config.yaml
positions: "learned"
init_std_up: 0.0361
optimizer: "muon_variant"
doc_mask: false
dataset: "wikipedia_en"
Each number is 200 + 40 x the weight over its row's rms, rounded and kept within 0 to 999. Layers, rows and columns count from 0. The size before them is the row's rms in percent of the matrix's.

# up: layer 5 MLP up, 768x192, rms 0.136, rows 543-578, columns 0-95
# down: layer 5 MLP down (transposed), 768x192, rms 0.0695, rows 543-578, columns 0-95
up543,111,177,158,199,193,205,265,220,169,268,232,206,201,191,213,227,268,175,189,179,210,208,205,247,164,180,255,229,217,174,245,190,151,219,144,167,222,154,176,213,185,162,191,185,156,172,233,244,181,178,204,195,162,230,163,105,218,245,209,176,257,217,235,87,185,194,211,216,166,177,218,221,214,98,230,201,202,253,201,192,231,74,131,194,199,170,180,209,135,279,187,240,198,203,219,193,197
down543,113,185,205,290,250,138,140,277,236,211,75,182,188,138,227,184,248,230,233,246,154,163,215,138,193,133,195,144,154,201,104,157,197,136,192,248,182,200,256,190,235,206,163,220,244,229,208,184,193,266,200,114,202,164,206,265,195,187,184,129,209,200,179,247,132,228,213,162,274,164,231,165,205,253,164,149,217,207,203,246,221,188,215,226,193,140,177,190,247,240,265,219,179,220,197,289,167
up544,097,174,178,191,233,154,198,231,183,232,157,218,218,215,241,127,159,175,324,182,139,218,250,176,231,213,215,157,180,204,156,78,209,248,152,230,143,231,148,194,221,106,115,235,188,167,236,190,213,201,175,169,178,263,266,255,240,195,200,159,169,207,121,163,203,171,203,173,239,245,217,161,220,222,208,218,214,164,248,244,156,220,209,182,195,179,217,201,251,252,224,183,206,158,163,194,226
down544,091,174,156,171,263,255,195,166,216,174,196,217,170,182,139,138,153,184,218,238,213,166,175,207,227,162,294,248,235,227,228,238,194,191,208,172,193,155,186,165,240,275,232,208,144,183,139,172,165,241,244,193,206,162,123,299,188,193,176,224,205,224,181,173,151,247,171,255,206,178,123,149,232,244,267,238,194,212,218,210,218,142,209,146,204,151,180,191,228,209,255,152,151,172,164,212,186
up545,100,193,204,208,193,178,219,209,180,176,220,228,177,152,192,169,170,219,169,175,219,268,153,209,142,239,136,131,167,172,235,179,240,254,177,186,257,236,207,193,239,166,177,241,229,231,242,228,169,188,216,181,185,233,211,180,218,259,152,215,266,154,158,284,217,216,208,212,142,131,150,186,253,237,250,171,172,176,193,185,86,191,166,171,195,292,228,191,178,250,210,208,182,179,208,188,216
down545,104,224,217,200,269,228,155,206,150,189,211,187,231,226,186,241,298,172,238,225,182,217,205,112,244,193,217,178,228,269,213,187,218,168,269,191,221,148,164,221,268,212,220,183,278,176,190,275,149,161,209,205,157,239,187,245,194,162,253,186,122,192,231,162,271,202,141,176,268,249,118,110,218,169,210,179,284,233,166,270,195,211,228,148,116,186,146,206,204,214,248,171,127,229,228,164,208
up546,099,161,170,269,233,212,247,210,150,266,214,237,226,223,171,138,192,181,200,244,238,235,262,209,201,168,217,146,207,145,289,157,160,211,222,183,213,135,153,164,183,219,122,234,218,231,243,163,192,243,262,210,250,275,212,203,197,274,178,219,208,204,194,156,195,148,202,179,223,228,148,188,235,180,223,153,242,192,246,206,140,199,231,245,169,193,243,214,191,233,200,191,165,231,171,130,215
down546,101,191,260,176,185,120,138,184,285,120,187,294,186,168,250,214,208,231,193,163,79,191,218,260,140,226,194,190,193,171,239,246,216,236,201,177,216,227,227,140,211,239,171,268,159,268,167,150,171,175,245,223,214,129,187,152,132,197,229,160,243,224,291,185,168,188,223,166,239,180,196,231,163,188,201,212,234,261,149,230,192,161,239,221,188,231,247,167,184,199,239,241,234,189,139,161,142
up547,101,212,220,218,175,275,215,158,269,249,236,246,151,241,229,290,218,234,288,248,152,189,224,162,218,204,252,174,191,201,285,211,160,226,277,163,188,213,153,201,279,158,257,159,208,133,223,230,173,176,216,166,252,218,244,176,215,196,151,253,96,137,105,188,226,154,221,198,165,136,264,164,230,273,206,187,165,313,178,222,152,149,200,212,148,206,236,177,212,213,260,244,217,175,201,207,100
down547,094,169,156,168,243,184,242,274,137,242,176,225,215,212,152,85,220,175,177,72,289,196,125,222,130,137,193,230,196,168,204,213,294,239,155,152,196,225,250,243,92,236,207,225,230,244,132,178,201,180,120,152,194,197,284,153,174,228,198,171,224,220,179,197,164,214,244,211,216,228,156,190,251,188,179,197,229,201,218,236,243,156,213,171,217,198,135,257,128,238,135,161,173,185,209,280,238
up548,108,198,204,217,194,239,200,171,252,186,273,148,213,211,240,201,202,297,258,223,203,208,246,220,219,209,186,232,211,171,305,173,150,251,163,176,121,191,203,141,213,208,195,138,214,238,187,122,168,218,159,200,185,217,171,174,178,219,223,187,234,219,175,221,253,228,131,179,149,216,211,226,134,239,216,142,270,191,174,246,225,182,182,285,280,193,179,167,182,158,199,244,243,197,258,222,196
down548,112,184,96,221,176,193,201,182,197,209,238,149,116,244,181,172,165,182,191,150,240,185,227,173,209,154,230,224,156,276,231,194,211,184,278,177,174,259,213,242,165,245,103,180,287,182,202,175,277,203,233,209,173,175,221,203,178,229,164,177,181,246,266,202,128,239,269,206,210,186,189,228,200,153,179,240,178,245,287,140,214,210,160,176,214,138,199,175,157,168,213,190,146,257,244,177,231
up549,106,151,191,157,229,192,168,228,223,205,215,276,159,151,170,312,182,204,169,183,214,211,192,215,105,282,184,176,203,216,286,216,196,185,166,175,102,184,137,188,241,171,137,241,202,147,196,183,213,187,197,203,168,210,233,200,158,179,182,131,127,173,205,186,226,175,191,148,193,155,195,270,265,208,243,183,282,184,139,217,158,141,153,146,243,252,183,149,204,208,221,182,281,171,215,163,187
down549,107,284,202,173,127,199,181,248,206,198,197,232,250,233,140,163,185,157,198,259,208,141,233,194,169,207,179,206,137,248,242,201,133,188,239,240,153,200,131,247,131,181,186,259,161,138,204,194,199,175,175,177,143,226,238,204,183,221,143,268,165,237,167,215,126,167,221,189,155,133,206,210,174,189,274,185,200,120,226,269,168,229,239,243,143,210,147,259,238,126,147,225,185,188,149,247,171
up550,103,171,196,243,208,184,203,203,131,252,150,217,205,258,200,154,180,153,201,181,172,221,238,176,225,196,191,187,239,185,108,195,206,144,233,274,150,157,231,171,195,269,241,150,246,213,236,269,196,130,184,146,254,237,282,170,189,170,251,229,195,200,218,251,167,177,237,199,217,157,157,228,200,220,201,172,283,177,165,191,167,219,184,219,145,198,225,209,199,224,196,200,252,204,294,161,207
down550,105,162,191,222,216,187,217,217,121,179,201,196,263,197,171,166,208,148,265,242,176,175,210,278,219,295,257,230,196,128,171,155,225,216,229,185,224,188,257,253,105,206,159,249,152,303,145,183,211,141,214,220,217,169,172,212,164,235,280,266,178,240,190,155,168,280,192,203,195,230,168,206,233,210,159,199,191,189,293,198,216,191,197,198,197,171,221,240,197,234,179,213,202,192,167,197,137
up551,107,186,184,229,265,183,227,228,206,186,185,221,165,203,167,171,216,207,205,208,178,82,268,229,233,173,278,210,224,234,225,165,203,136,270,67,222,207,204,208,202,133,232,183,247,211,249,246,158,192,191,187,235,245,187,139,192,239,87,229,260,124,214,187,271,214,188,161,184,193,194,199,204,168,172,164,186,124,185,192,221,192,196,285,272,178,164,206,248,189,174,201,227,209,135,224,181
down551,106,213,217,175,193,225,196,215,270,171,162,287,198,206,248,291,210,206,201,169,195,217,221,204,186,293,219,215,177,219,163,187,252,203,186,139,151,214,167,177,223,216,262,170,258,321,144,282,233,188,203,162,190,138,198,241,165,157,200,229,184,171,120,180,212,231,155,258,193,222,171,82,107,162,224,282,156,209,178,213,179,182,152,267,147,242,156,183,179,216,193,227,290,152,229,169,147
up552,086,189,233,217,229,163,188,129,181,200,194,240,127,195,304,217,265,297,96,199,214,135,222,193,197,203,274,198,258,193,161,165,208,202,265,242,275,216,184,145,138,185,149,247,172,218,240,230,212,204,154,216,233,326,226,225,237,220,134,216,187,314,189,186,147,200,204,159,241,193,185,205,188,182,196,162,236,219,163,133,203,220,187,184,247,216,126,167,163,222,186,220,238,223,236,169,230
down552,080,194,159,163,198,208,219,178,309,284,209,180,160,162,151,266,290,179,253,207,181,176,178,218,108,205,236,205,184,224,240,244,220,187,168,156,225,215,237,227,200,204,227,213,226,161,270,199,158,119,178,144,240,154,131,189,215,201,257,261,243,190,169,176,237,249,136,225,109,199,198,151,268,193,226,207,99,218,126,243,219,181,236,152,239,222,268,174,254,174,201,210,182,229,252,257,161
up553,101,234,196,213,270,183,222,186,200,235,177,214,201,152,173,188,189,213,223,177,217,273,137,119,217,273,146,114,195,214,282,151,170,206,251,241,192,213,242,178,225,172,149,224,147,193,239,135,111,232,234,241,152,177,240,233,193,258,225,205,206,185,139,168,143,227,215,179,165,163,227,105,192,281,138,181,218,230,176,182,200,220,174,132,177,200,209,171,268,223,206,193,202,199,199,213,218
down553,095,185,185,219,204,224,202,208,215,209,221,180,185,173,204,183,224,211,154,147,215,208,259,215,221,259,263,205,148,177,163,117,218,141,150,190,242,127,147,185,200,272,214,178,178,152,228,206,201,164,229,221,229,182,221,196,153,205,255,204,219,223,233,206,202,209,245,118,218,227,222,165,182,268,213,153,241,156,241,225,168,158,159,213,142,202,216,201,275,255,239,214,203,216,136,209,270
up554,098,190,192,192,239,249,228,272,191,150,111,205,215,204,227,147,154,237,151,139,175,228,287,205,124,125,204,197,221,183,197,164,132,239,269,222,247,124,195,220,156,258,125,203,125,184,261,227,167,233,222,197,166,222,137,196,186,182,221,225,225,215,249,213,225,135,216,185,152,239,187,201,158,182,229,228,125,181,178,164,269,174,210,240,200,206,212,208,218,188,207,187,258,147,165,180,212
down554,102,189,187,230,152,199,177,209,227,120,228,188,228,242,100,223,216,149,158,196,177,199,194,171,198,205,134,158,268,220,280,194,180,204,227,143,185,180,199,208,210,274,210,201,163,158,133,218,252,182,171,194,218,161,199,181,173,214,196,208,122,293,231,236,195,256,158,236,229,191,186,198,223,177,227,225,255,198,234,226,192,169,148,189,241,202,209,239,259,200,272,261,154,168,246,157,210
up555,101,255,161,163,202,265,190,180,246,235,173,208,166,197,194,188,158,151,240,229,262,285,174,256,116,126,203,178,199,200,184,209,225,248,184,218,175,210,259,106,247,187,190,161,149,168,165,235,277,178,184,131,151,210,178,242,247,251,215,209,195,166,198,173,191,170,216,183,121,220,210,207,235,261,152,166,294,203,148,164,105,162,261,191,216,264,180,231,227,193,165,230,181,223,162,240,284
down555,103,74,231,235,227,171,210,190,214,109,179,141,137,263,178,159,254,210,229,217,185,166,211,226,240,198,181,218,230,284,182,228,136,132,219,112,206,209,119,248,153,193,192,253,218,190,270,187,206,204,242,247,202,213,224,246,245,160,216,234,206,149,215,149,180,206,193,176,248,263,273,189,202,101,286,259,153,134,268,215,205,210,180,266,214,196,232,125,180,187,206,176,174,187,146,220,174
up556,087,185,156,215,246,197,224,275,215,228,149,194,244,199,223,270,176,233,165,192,153,270,192,186,175,142,152,173,220,103,284,196,162,205,239,227,191,194,161,205,161,241,211,209,218,178,185,272,186,196,250,176,222,181,196,175,208,215,216,218,251,209,205,192,213,184,185,205,128,135,162,226,176,248,176,159,182,201,227,202,176,247,190,263,186,257,111,180,154,223,196,157,189,191,217,252,199
down556,092,153,170,158,165,266,192,185,289,194,212,153,181,207,171,194,211,246,251,197,261,245,192,220,202,194,223,167,179,197,217,246,253,195,193,185,181,157,165,197,168,202,203,186,244,193,191,201,225,147,188,184,255,184,274,187,144,235,266,269,152,135,195,169,263,151,222,246,86,224,230,152,222,199,146,154,194,216,221,232,183,173,177,228,266,175,125,213,131,213,256,183,260,198,221,156,252
up557,095,190,193,108,229,202,193,158,265,165,260,270,197,160,212,182,154,244,196,177,235,153,175,198,206,177,313,124,225,232,280,163,118,189,234,215,215,208,201,217,217,166,245,247,193,160,175,232,129,217,242,148,88,221,267,171,192,209,248,181,257,148,136,188,146,193,266,232,201,189,175,231,214,237,158,178,260,272,234,174,236,252,232,228,200,211,181,243,180,234,158,242,208,211,192,166,198
down557,092,179,203,139,182,184,144,201,206,153,215,200,143,227,265,168,119,150,220,223,158,217,227,243,249,225,141,152,198,189,166,147,219,191,203,209,266,119,117,152,169,177,207,131,253,192,194,200,250,213,211,167,247,111,228,120,236,206,213,243,117,215,274,186,213,248,173,84,149,147,226,153,215,194,230,221,205,298,248,192,225,277,296,197,168,324,169,144,250,193,130,195,186,240,168,220,232
up558,105,156,146,172,176,181,264,218,158,231,260,207,155,237,233,238,193,226,218,250,226,163,201,283,208,268,276,166,201,236,152,191,199,229,180,154,221,172,142,238,216,196,203,235,251,111,177,242,159,180,193,226,315,230,200,160,242,175,174,174,187,182,181,221,175,144,202,192,224,93,148,185,181,278,116,181,190,258,241,198,179,207,239,223,154,149,218,263,141,259,197,199,177,153,190,218,161
down558,106,236,244,126,202,264,262,196,229,133,212,237,192,231,163,215,179,207,251,98,221,175,142,197,142,252,141,214,171,140,217,144,173,193,230,179,226,209,178,223,119,99,212,219,211,189,226,203,219,203,144,155,234,218,173,189,218,168,171,237,215,234,160,209,180,224,250,160,221,92,188,208,230,172,224,194,157,212,186,189,185,295,229,168,257,281,209,121,200,199,245,254,143,216,264,236,214
up559,098,175,209,243,288,201,247,230,189,182,210,201,162,133,255,143,261,223,177,178,150,239,227,120,177,158,181,198,243,237,213,246,159,243,145,154,251,263,217,224,204,236,161,225,202,196,181,231,202,123,204,128,142,235,157,239,231,108,187,313,227,178,200,203,155,157,219,94,238,190,229,136,217,202,221,182,176,250,193,189,179,138,182,156,132,270,251,183,236,210,202,191,150,237,164,199,277
down559,095,186,157,196,145,246,94,138,227,166,219,242,231,230,202,212,173,211,312,150,186,207,232,241,156,219,225,191,207,202,211,174,233,184,113,212,122,170,224,148,136,139,230,185,202,244,220,285,104,268,228,144,217,200,225,222,200,218,231,147,138,213,167,207,252,196,141,194,252,157,193,210,168,214,116,228,243,140,200,136,209,198,224,287,200,149,216,283,231,183,252,186,222,214,135,219,190
up560,096,247,242,240,257,210,232,144,163,196,199,159,233,95,159,150,288,174,233,201,209,230,214,171,232,154,208,270,187,182,236,212,243,271,216,175,117,269,205,130,217,189,161,100,239,188,139,259,121,235,147,172,210,187,220,202,203,183,196,241,139,157,187,207,198,211,236,175,319,262,223,191,217,201,170,204,189,191,228,203,241,143,135,214,219,162,180,223,184,198,198,257,132,153,203,139,275
down560,099,257,234,296,166,147,260,212,173,166,214,160,139,158,191,220,179,188,163,118,226,151,261,298,197,174,230,242,151,155,163,87,217,252,197,218,241,188,151,185,153,132,227,176,187,255,198,177,246,220,215,257,198,169,160,260,214,130,209,210,231,196,181,201,204,248,228,214,180,182,199,264,225,121,173,177,156,186,158,197,232,276,262,262,195,199,137,237,255,151,311,249,204,265,213,164,168
up561,096,171,161,253,205,161,262,191,206,250,169,199,271,242,179,201,190,173,205,207,203,242,145,166,181,128,220,238,250,180,166,248,180,243,290,213,193,245,170,194,301,114,132,225,229,291,247,138,279,205,187,171,192,219,227,163,227,123,162,160,225,194,168,232,103,202,173,142,214,125,191,199,255,173,178,196,213,216,151,231,235,220,202,202,185,234,211,196,151,253,187,168,109,205,199,208,202
down561,101,173,225,186,156,287,216,191,185,169,251,227,112,135,200,226,208,218,187,276,169,160,191,203,163,253,217,186,231,217,225,211,244,191,220,177,207,183,167,181,99,245,183,292,185,174,153,218,195,166,176,91,251,205,170,208,162,225,247,138,180,167,198,238,282,184,172,255,179,245,196,270,170,235,253,170,160,155,181,161,210,126,191,226,196,232,242,186,181,148,140,242,225,177,217,189,169
up562,106,236,147,177,157,212,220,220,207,171,269,161,172,211,177,180,232,204,260,238,169,216,176,253,135,222,200,215,174,211,204,215,255,226,234,171,184,209,146,194,234,118,128,177,189,162,198,137,207,238,156,211,156,264,254,186,198,226,162,148,215,228,229,249,160,155,230,144,290,161,199,164,217,195,150,156,196,232,192,198,153,137,215,193,155,235,214,245,205,267,175,181,252,154,178,242,154
down562,108,283,183,220,177,215,219,226,190,195,191,180,254,237,229,188,244,223,211,160,245,227,171,207,182,187,194,182,256,171,223,214,171,164,198,218,175,216,157,214,259,157,209,172,259,131,194,103,239,197,208,160,134,210,215,220,214,209,131,115,146,187,129,202,223,164,271,248,276,209,234,191,252,208,303,201,271,204,234,126,234,218,113,167,193,173,174,221,230,256,241,145,191,77,192,227,186
up563,099,307,218,261,282,161,160,215,179,141,164,176,240,118,201,271,255,250,129,218,195,111,205,224,169,247,236,190,231,198,226,236,202,147,192,168,155,201,207,207,200,217,159,232,216,221,213,285,293,193,219,176,179,159,150,196,242,155,192,166,262,236,235,213,161,211,178,177,168,134,167,157,201,255,259,166,247,192,163,226,217,156,245,163,138,236,168,181,205,191,245,177,230,150,102,155,209
down563,101,180,173,159,187,146,165,159,161,189,218,238,248,243,228,218,210,223,206,194,169,188,178,210,123,198,238,228,148,201,210,230,159,222,243,230,204,211,204,234,255,186,160,132,186,204,300,159,155,215,228,151,168,188,235,208,189,160,214,266,117,208,231,198,255,227,189,170,200,230,234,269,224,271,117,256,143,200,214,220,191,183,212,208,281,142,216,202,243,200,161,245,175,190,228,197,209
up564,110,200,199,222,178,218,205,285,190,214,197,255,217,214,189,188,156,195,159,165,257,247,196,237,224,176,224,137,206,236,291,188,266,199,215,171,218,169,247,159,136,97,205,317,168,219,235,247,211,228,222,231,168,223,188,278,224,232,164,195,210,204,225,196,185,254,198,196,218,231,222,207,203,179,230,205,190,228,182,214,108,201,205,205,165,272,216,221,116,261,227,248,239,141,176,166,191
down564,100,199,208,179,234,199,169,230,227,272,219,221,208,213,127,113,131,267,209,245,189,275,230,240,197,215,197,184,206,176,244,203,207,230,202,155,262,177,212,240,259,238,192,171,169,235,118,226,304,204,224,205,167,127,214,253,222,207,184,216,213,154,174,193,203,199,279,244,163,195,166,195,169,176,106,149,221,133,243,123,166,196,143,186,210,257,192,214,147,268,189,202,169,213,187,207,223
up565,110,167,192,310,300,224,218,137,194,208,291,241,235,201,132,162,165,155,216,159,245,170,181,205,224,164,205,122,172,166,220,145,250,189,192,178,201,190,188,182,188,173,201,247,238,192,172,227,281,219,111,168,157,226,170,221,271,245,184,168,198,245,241,170,175,201,219,211,262,131,235,181,214,239,203,253,264,150,175,136,247,251,199,175,182,155,290,241,188,188,245,177,211,244,170,201,247
down565,107,205,237,163,202,190,197,221,221,191,162,209,211,234,227,169,224,189,239,90,192,222,192,165,148,193,258,170,190,258,226,190,118,173,201,239,184,254,229,156,164,239,221,177,195,258,190,152,181,199,250,211,159,227,135,236,230,204,116,123,217,214,213,218,224,313,204,149,202,156,264,193,128,227,189,231,205,224,148,185,143,286,159,166,160,189,211,150,140,189,221,175,192,193,183,287,270
up566,099,155,271,211,208,227,252,193,290,181,169,324,159,207,197,173,178,169,192,158,169,219,164,179,167,214,227,191,210,137,185,268,209,200,154,220,157,118,252,200,214,205,168,215,221,229,232,197,178,209,211,132,253,197,236,151,170,223,237,175,179,184,136,204,203,216,229,127,228,211,206,172,209,168,221,216,316,229,112,227,164,178,244,197,189,134,186,204,210,162,220,206,157,171,211,103,186
down566,103,207,136,218,201,263,183,238,164,238,181,206,138,247,188,297,237,219,266,212,186,242,228,168,218,185,202,124,219,113,207,215,249,229,225,149,146,156,231,212,196,228,164,143,264,168,274,143,171,205,237,162,224,305,147,201,164,241,230,172,146,194,225,174,205,222,204,192,117,205,206,264,199,258,152,171,276,187,192,256,237,187,156,217,238,222,202,188,159,216,247,158,220,226,197,163,232
up567,100,217,207,233,187,226,199,153,196,160,169,179,169,268,292,204,218,126,200,225,228,198,204,160,182,247,170,258,318,213,137,245,184,223,233,237,186,161,145,196,184,156,239,191,231,268,200,215,192,227,173,160,220,169,207,164,177,214,220,129,185,163,223,218,179,196,151,120,214,198,244,196,300,224,189,191,196,210,154,295,235,212,238,158,198,227,214,147,152,206,170,225,200,153,155,187,244
down567,099,202,133,235,167,207,166,224,163,117,270,278,223,138,181,254,181,159,221,223,201,265,193,178,164,279,179,196,242,188,290,203,290,228,133,195,284,212,213,226,158,201,229,172,253,179,209,136,228,252,252,152,278,187,181,203,189,200,261,242,208,155,216,159,116,101,220,183,165,186,222,220,251,208,179,225,240,245,186,132,204,229,189,228,220,223,252,223,278,230,248,177,204,215,142,153,114
up568,099,221,171,188,168,189,199,251,272,147,187,202,191,161,190,274,191,172,241,148,235,124,186,171,218,222,183,234,286,202,226,267,220,161,258,237,165,296,205,162,207,248,200,200,208,211,214,212,159,223,229,221,172,217,197,212,266,242,180,169,204,181,208,199,221,196,202,189,186,164,168,202,220,168,135,218,146,223,191,198,206,198,151,138,181,190,238,274,191,229,182,293,182,167,218,167,217
down568,100,174,176,175,204,238,108,165,204,131,164,201,232,217,206,150,187,179,203,248,180,190,264,193,214,188,187,196,239,296,197,232,202,183,191,241,211,207,253,184,200,145,187,270,171,189,171,238,178,188,285,183,160,185,187,203,222,138,229,212,259,233,236,113,253,154,235,164,125,277,173,153,142,171,194,268,211,141,251,187,245,141,232,217,209,218,178,178,164,183,230,211,251,165,129,225,266
up569,096,197,107,229,171,277,171,224,183,203,170,217,182,170,179,199,193,176,250,147,215,99,175,112,217,214,211,144,225,236,210,125,170,215,259,161,215,180,179,168,217,161,266,180,166,231,178,253,220,189,267,283,247,181,230,190,136,113,178,197,166,161,180,210,210,217,163,237,144,229,191,212,225,210,239,174,174,174,178,196,144,221,245,189,151,179,198,199,229,168,207,162,285,180,320,215,233
down569,090,139,153,216,144,276,208,258,234,145,187,223,216,232,133,173,233,238,189,138,298,289,211,174,125,236,151,187,251,175,179,206,217,234,140,242,157,223,242,216,171,237,161,159,191,229,201,155,138,167,247,178,182,159,189,242,203,195,238,142,203,224,224,180,128,184,302,108,220,223,185,254,236,143,173,108,256,233,161,189,164,234,167,221,218,243,222,284,142,221,193,182,265,228,188,190,168
up570,079,180,213,177,192,249,211,162,197,235,207,238,171,225,201,208,194,142,219,205,216,252,223,125,232,186,195,187,199,189,253,235,184,175,203,121,144,101,163,198,171,151,139,199,218,261,191,160,202,193,241,142,171,141,158,196,244,100,234,185,286,234,139,304,194,237,226,232,173,189,188,201,145,182,183,262,155,267,230,229,183,197,135,220,212,214,176,206,175,223,228,280,218,201,153,202,198
down570,072,210,168,211,180,212,297,175,288,229,223,192,178,182,215,178,198,211,211,144,127,198,162,266,139,238,165,129,166,219,97,225,199,255,190,201,230,187,192,210,180,275,253,249,223,146,210,175,208,226,224,212,181,158,209,210,180,231,182,108,176,133,221,196,172,260,235,296,153,228,225,186,230,272,224,195,232,249,152,249,274,226,283,280,140,145,245,164,142,195,192,201,144,211,208,193,172
up571,100,207,194,230,210,233,219,208,218,186,211,271,170,183,217,187,196,122,178,227,171,251,214,200,115,187,213,275,255,138,260,282,247,161,219,180,269,198,287,249,169,217,266,183,216,153,253,187,153,171,206,230,201,155,229,214,151,273,215,166,195,145,161,159,138,153,207,173,233,190,252,132,232,203,150,212,239,235,240,96,247,142,161,196,142,114,248,182,214,173,213,150,191,189,256,252,169
down571,104,162,217,250,232,199,206,217,199,250,209,163,198,179,133,228,124,179,174,291,255,224,204,201,194,252,146,127,205,210,174,175,207,189,183,150,273,212,124,182,179,257,219,215,254,179,242,226,242,152,158,193,195,176,204,164,190,218,174,194,172,230,175,188,271,208,201,191,249,201,193,253,210,205,122,174,192,209,267,204,215,163,199,180,216,172,224,229,157,143,203,149,186,226,204,129,206
up572,099,196,206,200,191,201,224,212,199,247,221,250,236,208,148,236,258,135,169,168,187,240,214,254,161,175,124,187,239,145,193,222,114,209,175,194,164,188,277,232,250,264,165,239,256,171,223,242,152,303,213,295,144,159,211,232,209,167,191,185,206,163,230,242,97,255,142,186,213,247,227,212,171,213,185,111,173,193,246,237,187,178,231,200,188,208,233,162,209,162,238,229,228,204,248,156,213
down572,099,180,194,186,257,289,241,245,165,166,217,140,214,197,179,227,223,259,231,177,278,172,218,146,267,254,181,176,141,206,188,205,227,206,202,184,181,169,137,180,175,181,262,136,139,197,216,218,193,253,255,191,173,244,126,114,205,260,197,234,195,228,215,134,206,252,215,236,145,172,200,157,230,189,202,212,175,123,207,243,162,101,158,196,192,173,210,224,208,188,237,179,139,279,221,179,261
up573,099,185,185,236,176,177,219,182,171,213,270,198,225,188,84,170,212,197,169,212,153,259,210,140,193,100,270,198,226,203,232,228,193,160,181,149,176,217,229,246,262,194,231,209,183,292,252,174,180,233,153,221,190,275,251,222,132,187,183,184,208,143,218,204,144,188,186,221,241,148,201,156,158,195,221,173,265,271,223,169,229,92,171,196,206,204,251,235,98,198,217,147,199,140,267,144,189
down573,102,179,170,178,173,195,198,183,197,188,217,260,150,207,152,156,248,157,178,197,192,158,211,221,172,179,243,201,220,131,247,136,204,226,196,136,130,274,187,197,221,255,222,155,178,245,252,202,235,203,170,222,183,216,166,184,150,252,168,163,225,157,225,222,183,206,176,194,229,162,192,161,148,187,205,192,225,163,219,240,286,161,163,187,217,278,186,145,213,182,213,201,211,230,226,237,234
up574,089,297,170,161,181,192,195,238,270,248,143,159,178,250,150,299,195,210,167,187,187,157,129,188,153,161,155,191,122,177,151,248,232,172,171,223,186,153,191,202,222,246,202,231,200,200,176,211,172,232,236,142,183,210,168,179,118,174,224,195,339,164,218,206,223,225,181,195,248,267,196,172,264,178,227,257,192,173,191,252,221,191,147,223,220,186,147,185,153,221,245,195,159,226,165,230,236
down574,087,179,209,156,168,236,253,226,196,155,240,197,188,199,228,148,244,135,250,153,183,211,252,205,187,222,239,225,167,239,197,200,235,215,166,175,143,143,152,154,169,204,154,252,228,252,211,182,128,142,239,165,166,188,157,181,225,168,150,104,195,195,242,147,167,213,162,251,229,124,210,234,195,218,247,242,189,195,254,222,241,214,255,164,114,218,274,120,234,265,284,226,216,173,247,179,209
up575,110,161,133,202,170,305,152,197,198,255,165,244,212,189,124,208,212,272,157,167,196,197,188,146,115,233,184,204,200,171,262,277,204,212,195,156,259,249,216,163,241,258,128,180,223,204,191,198,176,213,146,185,221,220,195,244,290,195,205,124,211,140,255,162,155,201,214,244,140,148,158,236,180,226,181,64,171,186,189,230,189,195,241,169,201,189,201,168,231,182,212,224,135,262,204,154,204
down575,116,237,117,223,232,198,209,152,198,188,187,248,241,208,205,212,189,199,232,242,183,153,168,172,158,240,196,148,190,286,119,190,113,143,235,191,217,234,191,202,229,178,247,225,207,190,183,135,272,207,211,223,259,152,201,160,171,113,243,227,203,179,242,200,225,179,191,225,161,282,219,178,216,143,197,211,145,171,195,200,185,300,211,183,147,189,202,154,249,176,168,174,200,191,232,253,198
up576,106,132,222,182,154,212,170,161,160,157,195,234,209,177,138,264,183,191,190,222,277,187,113,256,181,193,230,240,220,232,197,214,182,219,208,229,209,149,209,276,186,193,150,250,175,215,226,186,268,243,208,239,151,225,188,173,246,240,240,203,237,226,167,187,138,203,180,181,189,192,140,183,228,163,141,164,264,190,218,169,200,191,232,231,256,242,182,208,242,189,186,232,246,126,184,168,145
down576,103,221,116,220,216,222,254,157,164,244,231,284,195,193,263,207,278,241,229,200,214,215,161,196,172,232,254,163,119,177,225,118,210,189,184,181,125,215,184,183,213,183,189,186,244,305,180,213,165,255,165,150,160,220,204,173,208,221,249,166,165,259,176,207,198,230,170,225,219,162,187,237,204,281,238,209,215,186,208,196,159,180,218,195,60,168,199,168,230,214,181,194,211,205,265,195,138
up577,081,257,236,144,151,203,188,173,147,263,94,159,147,181,227,192,168,236,211,183,176,171,175,186,275,252,159,221,177,246,233,228,277,197,241,192,150,185,104,276,136,193,259,199,182,161,292,213,161,151,249,161,204,248,175,223,224,158,145,193,225,221,194,270,190,231,149,233,244,203,143,243,251,218,188,162,208,244,163,121,203,220,194,269,196,272,220,206,174,174,137,151,249,152,159,190,209
down577,082,216,131,179,275,202,236,215,181,133,156,275,193,135,211,229,221,141,142,135,144,181,253,226,206,202,186,205,208,164,206,274,218,210,219,179,278,140,154,228,198,163,191,169,182,207,233,158,225,227,219,68,269,161,188,190,142,163,182,293,190,202,185,188,176,203,182,282,151,165,184,198,124,148,192,194,146,220,238,277,156,171,208,187,155,236,288,268,259,214,284,145,207,202,187,205,136
up578,101,149,320,182,240,147,181,171,156,214,224,182,192,264,240,268,222,147,188,205,243,250,255,251,167,117,194,253,206,249,210,268,248,226,205,225,142,195,122,245,226,238,153,196,241,170,220,212,220,209,140,236,160,247,203,221,195,218,191,189,166,259,180,266,178,202,210,171,268,180,246,213,215,222,243,198,197,220,275,229,128,252,197,198,183,217,229,196,205,209,193,139,235,223,163,180,190
down578,093,178,107,224,215,215,197,203,229,281,210,191,203,174,225,267,187,229,169,236,207,146,201,163,225,198,228,205,163,196,194,191,213,199,231,181,204,155,251,232,168,203,211,122,172,145,144,218,224,266,167,185,193,193,207,250,181,173,174,252,191,161,202,238,216,192,182,212,227,78,157,162,200,286,125,165,282,212,188,129,281,255,223,199,175,238,185,155,304,186,203,275,230,213,202,214,209